{"num_hidden_layers": 13, "hidden_size": 256, "num_attention_heads": 2, "num_key_value_heads": 2, "head_dim": 128, "intermediate_size": 1024, "vocab_size": 1565, "hidden_act": "tanh_gelu", "norm": "layernorm", "norm_place": "pre", "norm_eps": 1e-05, "positions": "learned", "qk_norm": false, "attn_scale": 0.0884, "bias": "all", "tie_word_embeddings": true, "parallel_block": false, "init": "uniform", "init_std_qkv": 0.0265, "init_std_o": 0.0, "init_std_up": 0.0265, "init_std_down": 0.0, "optimizer": "soap_variant", "learning_rate": 0.0031, "beta1": 0.95, "beta2": 0.99, "weight_decay": 0.17, "lr_head": 0.00618, "max_grad_norm": 1.0, "warmup_steps": 200, "schedule": "wsd", "decay_fraction": 0.861, "decay_shape": "linear", "final_lr_fraction": 0.05, "batch_tokens": 65536, "max_seq_len": 128, "doc_mask": true, "train_tokens": 178600000, "max_steps": 2726, "dataset": "wikipedia_en"}
Each number is 500 + 50 x the weight over its row's rms, rounded and kept within 0 to 999. Layers, rows and columns count from 0. Numbers have three digits each. The size before them is the row's rms in percent of the matrix's.

# o: layer 4 attention output (transposed), 256x256, rms 0.0565, rows 13-37, columns 0-127
# v: layer 4 attention value, 256x256, rms 0.0718, rows 14-37, columns 0-127
o13 097:481440563591472492472556568495490504506471559446507517515547541539508485610495455444439440475499399451516552564440494449511534608526584418450490541508557505443547439570475423571585457465544505416494486428595395526465533512493501505556435545529503542483462525503482429517541541548552589607403503460500570431515488580458370528538672539469550510480461417602536506550489463509491460513486
v14 104:508532477521541497494553552462503515557526536462565499484526531513498556521497516561451530472475486420419510467522530501643518486455540550561486523468536548465516538508402566464600575480484593532520537434487486407470515453552541497506527520570477539393489434504478545576574432472483600593467482489560522515418497582436482467553492536482464458616478541509510437487540482447498468413437
o14 105:537482503444463459494496523466465423470536477429452500458417512552425457527539446496520582459549376505525566490485470495538393471550503484547524556454507518530481474479568563580524434563503433467417494502468489432551476481506522514396468514478464543467504503456578488504470450579467513514525543535427399500477525522532486569450440447407541510462525506427497532509367537575531557490419
v15 098:498570477529543602591516472393472532517490504565547557532480509513484526480533489529480424570501483447478563484568530559536436521571548501542550476507599479532494545491396424498491447437500462482619612554512516487515564458471454460583497501478429563455443397525493502468424451564447569392497451544539555632470550522493488522511462527479420495489474428522431506450466506416436581567509
o15 099:484508580470510407527553420490551491455593535516492529476469290521512457523567576455481519487532500457567463568532531525471575495483471508477473589500437539527547510544468465414533540488441557519342497484607479504508527544426585540539483535572566416524534507507549441520517515484469511545528411471474475471472610488486529554490442502525561418469514461478510451505510500524484489440416
v16 104:555471494481502502519510481472474455508486462490544548534468566459494499413534440451417450477472517426544454482493547476484462443465421509563552461461452518497492532529473519388485522551579599461408432570479456485553511598465584447520524536458481566446439505457553635429528543503528414514509549450583511526446474578492480452522423544505425526596488431518580422490551489478514487522513
o16 106:470516477537505499506507449473475527504462575546514554489517428521412489548481479515534514485459449532482562489544470470492527487525551506432421554451567545512504490480566477577499499538570542473486536452463468547515475509529450569426636486604487432552446575610517375474471542505418494533455515527507434524550508472528536496443499471482517523542507433516454459518539469575460544524519
v17 107:455541474475436540460510473548412549559466462564446494523491492366549543565423460429434532488533458553461512458496450388547539371549417474553534476439434531497509494506454506628504580573503566458581553523487456450504474510538624442400429475555544470488506481436485543444433467476572378501462548471454499515490551454510564495534466525435470448552479458440557520451548627610464513464366
o17 103:488490511578553473523545459530494361486425478592463562522451496498474441502527576625492478505434520496513568505507499474512507523512529561449503507498587421569534490552507546455649406555518390549509501493518555461497532517447519442472496512439468459516512613523520539551506492503536547537597507429542509450532467518527420501566536470507536491410549499617385480417412506364503497505556
v18 094:505554517452602439462523485542430561514535539470530558553455476546448536354459558551594553475509529540524418478364395477495514496453552578521523460517495589512450470485529536591426556520404535480483511477497529491508389567546545432451512490471582516487523479474426478455505589594494504532575561445516533500527537487572465523449488550458437449466548595361457463542526474485509414583574
o18 087:467469541494476431467511471468525402464465503434551527525488583548490463504476481464506559485515514518527510507590507539605452497488467492439503521525558438422502497469531492477504531539512457396562584508484452445455453519480519563340482538535419574503520548570514575462541488469456574498498527521343437508527557487474553416543504534511489611506432475536513457561514482498408537524531
v19 111:523545535546430423559407545435477524406492509452565522518386548491559432464494451511507544485506493400507433594595523541541555496543548520581524480504438529536518465470469535513467552412503459536478563514535465530543472523553521436614511497525489543441402482481435539460500486408523518538488585460549520562442433535491495484484555507554453478490515485507473494481438529381452469519517
o19 109:501441546495535564470560368458487512501548419455365496460489434501568652519496498480546432468556414500526525417526563479499449545444443501517549484494538541448417542517475509442417552590509577550485431386462548516504459520465467616443602443514494529475470542549483506543534538485490476502533569523527514533483427421437481601482430477442474533459530510469559498451426594529457421496447
v20 109:447472527509424608544484414603466499532481547471479434568522534482452495548487513510408472455468406484526496462455528455541423582504531478476505560573492513500524509530491425412484454574541542529450457528505448583509547419494536462505550605462464570537588484517580525570520475420487493476505484489509454529512462531469549494439503557463413523432514430525462480518542489574459518470521
o20 108:538560488547448444520446631581452567457420536570481519514529406483434469502436488468558529537523582467469454575458483615468579438547463473552537534502490471522429516469601513524478456464456441535500550522519559490477459522467445546434451453485444455573486523476433539506481416564461386517514434447563626426560457529496452558568519571596546427476520525516560464468596483469565518393461
v21 095:547531492397385390483455490520459528532450521573511505494500489397493497544542443553423482469483443485432490524530495587496465554569489538526625501467538495480513509481481578515502530427584517482501622538563510577558558464503569508499574485409462577403502549567523560465507456550459507449492486409453477483516492588479483473485392451500535549482368572492557546478511445451458450551425
o21 101:509532512645528600561549487561499486531515452538498515462515458536546489520591507565540495520515453560507488445476499525500466467508503455469468503545486441528594520536547533441502497498509492483509547598466515438411431552550554502535513539424456426416475528444469530499567532466457551471489411533527452487494528470478575433517589550478361498570491503496504458419413499422477492499461
v22 101:502573510587450550498494560525523499488499439551519540572403406471540507613488487511492547548482456520462572562472445549542487510600534456512552479567453545503470546557431487458454542548483471477505536499456440461495516384439413545590417548501445499504540528438547560446382510487548481415441536477510559523474435362463590536504519510473495431445503443441457598521522526482388482473537
o22 091:456351509459440488517567491525456524549414425484467552523531470463513497414568497390444486531448487415524517460486445478422512547477540517502487494537469436613518501510502439519520519462515451429465509504572564567535565429529550437451637480499478479471539493437568468535536484532518523570449419509517471542478526530432494391525369541708458485458462561479542394507473438485603435540469
v23 093:527488463520439400534544471477511452494501474480550594534521513537489426476576506444567585491679531517482518628496523481559416578477503438511436533438443437516564476493513527528539466468522458494451553479586582537500513464454528585570557486466600477497462522494484500575454548469440578531569424473462505461470539470547469423469468520491579545507489602486511503465472408502418479572496
o23 083:539506433481499599493629506442555453524520447462489521542407491510559529468398473482500481514473481523555437455604514500491592458507466480450556449522498384470538483479511518514397431530480437522564471493481461456509567500479461455528522404555422413472523474405552481509532456502514510571498546485453472460544512484458558475567395555495460547462558479457427539522531509525495500517455
v24 109:507459501416568339478510525468582560456432472524498464468441480481619615508530470485545451502423514630513514578556492558573532429570451446515564505550553466473569508445459498475456495505476539478515480449550453498526442447482563495498410517511509553451507477470515519419491522509524447449451564517552533516583491473550477541554495518587482423544491430513497421482536528417439408501537
o24 108:490474527558455642599573529524462528595461423551511535467510599531491504373476487476384481469574464529489509524408437448487501583477480460517490460436372518546433506551501538417459553603503558498483488470490563441445476551584475474456638421561532495567378476438502476468485462558502546430465443539461508406418509518539524505462501513503530473534634509519519501583575560510562552410453
v25 102:572417468430502446474465636542525459372472475472453452520427557448489489451540534489599389487543541526557451512582467516515513402412456571556473521530526585494550541421338575566471437470449508435541556511552492477464500561521469464479541438470565491485509469517478544398502581438510536526516569562566400501527435529478537475485514513460508500515501475489465584466521574479499521457564
o25 106:439516455491520492558334490484490531577518556463576502566558437485540559476432532601448445534485471456554647468557560522480468497435559483492456496469476506470481529490485489439548521535536561541427432473495549454507521480562462506487529458470608571368499526496478541533495525581542518466468491477439618493453472545459482524483446493651525505517510416521475541517502389537535408628531
v26 104:577499502551499568522567544441435548530565465440519447603524475563470488501514435579497527488423490529421417582469495534441542501541542449377436442501452495456497545479511481558488478490633504595572454488433479459542510479503450460480550568536442372546566476528504495522576464450489561512533448591492460474471382532509490507453542483430517486506522536493542523541378372507546515454562
o26 106:561364489464557436476454550548466552537530517531477497462502534491428519594510600473527568404478520422446478527479575481585437389506460447498589554450414524556503493519562519512508515525477538500502512527472425469509524505462452465517409452479485514404498550490509523414518510601444458515534500504450518541441487595577529442529438513512444588472407573485501508542554581517434445524502
v27 117:457505532508434516445506499567419496542572527560525521506509443482453512400480399493483425551459447495481492399395426482553490556426538495445495575650413509463556500446473504516427427583464493483476455520438382440468467494398477523440513511589443504502639555509556546514512513525506562499419496498390535488488486491521422538524428512513382495508493472477465504489505488570539513497479
o27 119:475485457528518476475418493548445405433405464527479467431406588505473567553393639506487612502497485511501465495560498471471521484583544444460523431398573532470460449622506520522633536438519550507534519519575554488497486503533500486499435445524470467514452403453421493516514412613535496521440463505586381560474488514557564445532542493545516446563548525503557474584547559484498491485432
v28 104:533553514540483482545526496462478498457481464474518472486475377440488572545500515564403462590392489460559436423504522513554465547592499524536504535509442479493586489451497413505504487504493485434530507511478474495432484429456511508558465412504528522509449554361459507488451494550520532458471519491507562478500620437516439470467433468561497621473459429574584475553495400505459523483467
o28 103:552500527616519484545565514520526514511444491489475595405488600545459457542453463485567509434440594486549512497536515456440454487480565491490634440480536494531512464496477479469484526547529493501462418453580506487486464450465420488500536529503430524436482530508537420480452497474550557542573399523497494486504513533544485489535563487537531400556586456551476437482511503457524551548576
v29 102:473461508488487572594521473444536549496561513433520501507552583523538592534550486494443438537452512480483404496542547479574559411513515566523488480473408435437510527513527524560468503553476490557508460440389540468474472427550551448463505551564535502428504475481537516524493491506565471436581529433570487591525420551495469517489447484524459448532402475443565541476504489531433492450483
o29 093:618520475517485474394494538573473482515446538478402521487501489561593483534400537471513457481517384496515495535513420480461439464490538548451547517470533525539458461571466606509499513465500504509535571440480492536496519437499577431505439408509480395568417615545502587455513453520530553494464544602525512430508548475485470586437446513487526510533505528531442456413535499528462516578529
v30 103:367508513558538581472538620467568482594507554457622491508501446490435581448494443534535505549480504429551466453494521469428563529487480499481482510510525468490489424447585454548450483534576485460490554468468503490450511479542509496374528472659529394419487550512476549497500450493572431459557514507565361494484482485506467573508494545464461441510427469482459511583394511533551472580533
o30 103:548548517452533435372426482551539495522497474505420430435498445502477546526499461484434572527493480539437455537460496539594378439529522561556431477472518516480514415534611481413589543574528502556522405504479447536536553510455505549521423561475474540532499518429460487496507516569485472612553545416614547472457521563532488526556453610491546441445536475482434441461595551610424467528536
v31 106:580467532476510439527556543550486498579440560510416512499476543463558452509546460455442514547498504472483482523438434523507619500480490541511594506501473592517511477512473559453504487424592556530467480568525492403448492523472527533556584479462538467439448554486484457527501467490404535436557501420567567392507535547581492437543462468484484536544542556541525463493516398482529562501448
o31 103:458585375486417566474526507432447477498531468466520570604383505585430548544549584507521452436461508518438591510507576489464537558488460468409456485519466483485519523485377469468535430446547480579484508524432504469498573546531348526512514510514405564498462492513548582513539501495518537448526536568410478556445409565503548482515527542505529463604473484452419420421536498474515484565446
v32 112:449552441464414529447455448442509576496493544440483520511496512520473424488460531514506584413609553438428494529474445476457517510538509503547480556527534492513532502460544502577531523490397480584484511476507478540538506568490440447546566506537492489475555449622395485480471440444520431531495395419418415479495465531445497554507526550543546530473531584377544499439565508535551456412540
o32 114:491466541627598529529441504525529441560451458415521436513505539537509508527526466609535455538549437563575437477581583474466425503490502532424454469526471603543533485464390489574545458507489407432584456552549524470492408505455470480459442494510427490438408472475434532534428491506511438511562495504519508548490402473529530533617465479409503528510540494451538601503528540497516582573474
v33 106:547522551500416485485512456590397563490512522564510465540489572611441438563578370560485595413491484529520494532610525467496501556443452401465534441478603399416446494519538558493567501458482444589479527480566493509532508493462565503475508531460498523473464465600492459478592471441560451501503510403499478571431503435451488520521467430508469520459563614519522537467518594511515485539539
o33 096:481541490524498450555516542478575476494508570511517559488502462548601600499504583468551530557590502521538442467453507520462480499506528560501463493560403462447497601447540575602424424482482488449482408550497443463478541447487487461469345455478520514487477524500618479597532524514543473530456504511589414443505515377493450530562589492462580489474443418496523485559525554518416443436462
v34 108:483492463515471532469543463470495538426516441501546547532529521528547505484567467530485578590539463517526551526470560478544524503527470531503447542477460577496416522506600526584456582538550492532446439504533531537486511496418491480499454577524390336565519593491577466451465570468550459495467518483593491506528518505636531489568509464526444455575528469476563502488557540474489522454439
o34 107:465419468516483572489491511516510438476487559523390459473513579518501582593462521386454475533525469518465459541497530499435481446476496490461460446513479347574550516511528411469491450472504477561599587445517441548587575512560538457572590472515538537544524474491488485535451516487482546406478509470461560429572454538439520431518487564542565507470583484424483474410525494482557505491478
v35 110:477524500422462464509467434447551550494424488495454486536452501556407466422458521569564505431487475452500512416544590470457580409403543515560505517477469537362488464662528508474450494453480443521526526522467509497470529513489507508569506462497425512516478452484469600521557531572520631574436424470558543492521564558500468477415559515469444563535478504411520539508482493469443532579445
o35 107:495509603441479397503443485517481396462460522572417421462537578543512516443400512525629486495541498468511475516529496533541562547542485493495456483498405515532532394389491451603545507499501538483449439469433454580465386499530467444518459493562559495458494499451543517438539484482471518497571515496540478489449515399541439460525397478552537534511447474526418558483367470502503466480457
v36 101:605538514488571540445535593435489480591473466492574486509519512528536535557609481417526561478496586508456576433557483517486470524519535468462409474556518551590561468471542478555572450534522552511454570493470581559581468485441555496456476487466554451489491521572566487491542424585444481430534534434491496470494526560480441533511475514516489425460445607538503589468480467413495574650486
o36 101:512470463445448556483551432438548552497565527467485627546533562510456445561520534591478576622475502459492466480508452448431506478479500553452549477387541396495534519498507492502585520479519499539511560594502507486480469540478484514518449555518511418541491542492581368501447550523541514522490530526503425449463533527354460488501540447502572482493499416439447495392578528571570398494458
v37 106:501479520463415530510480567583500479532460462459578536488436540358434460451517396470483529494499505472553469503474538478506441531493399514472518558486532472510551533431510570492504535411583496531449481514468472474474573496490446562532523481560519459469494563533471529486468465484480416576521502508620536525482504524467491547501425512509427504589495472581486454486432379490510501516566
o37 112:505519477555533460509405570486412502579597472513448558557581581522540585565483557456518484493545448574466507570477413449501496456579519464513537521426602556552519450516510383529523574546538527478485448461449557545565499446526421563566501459410489524581480457487592570530499484511457536524451458505519447492511440584457553462533480531487478415455501421436547464508587573480551453472465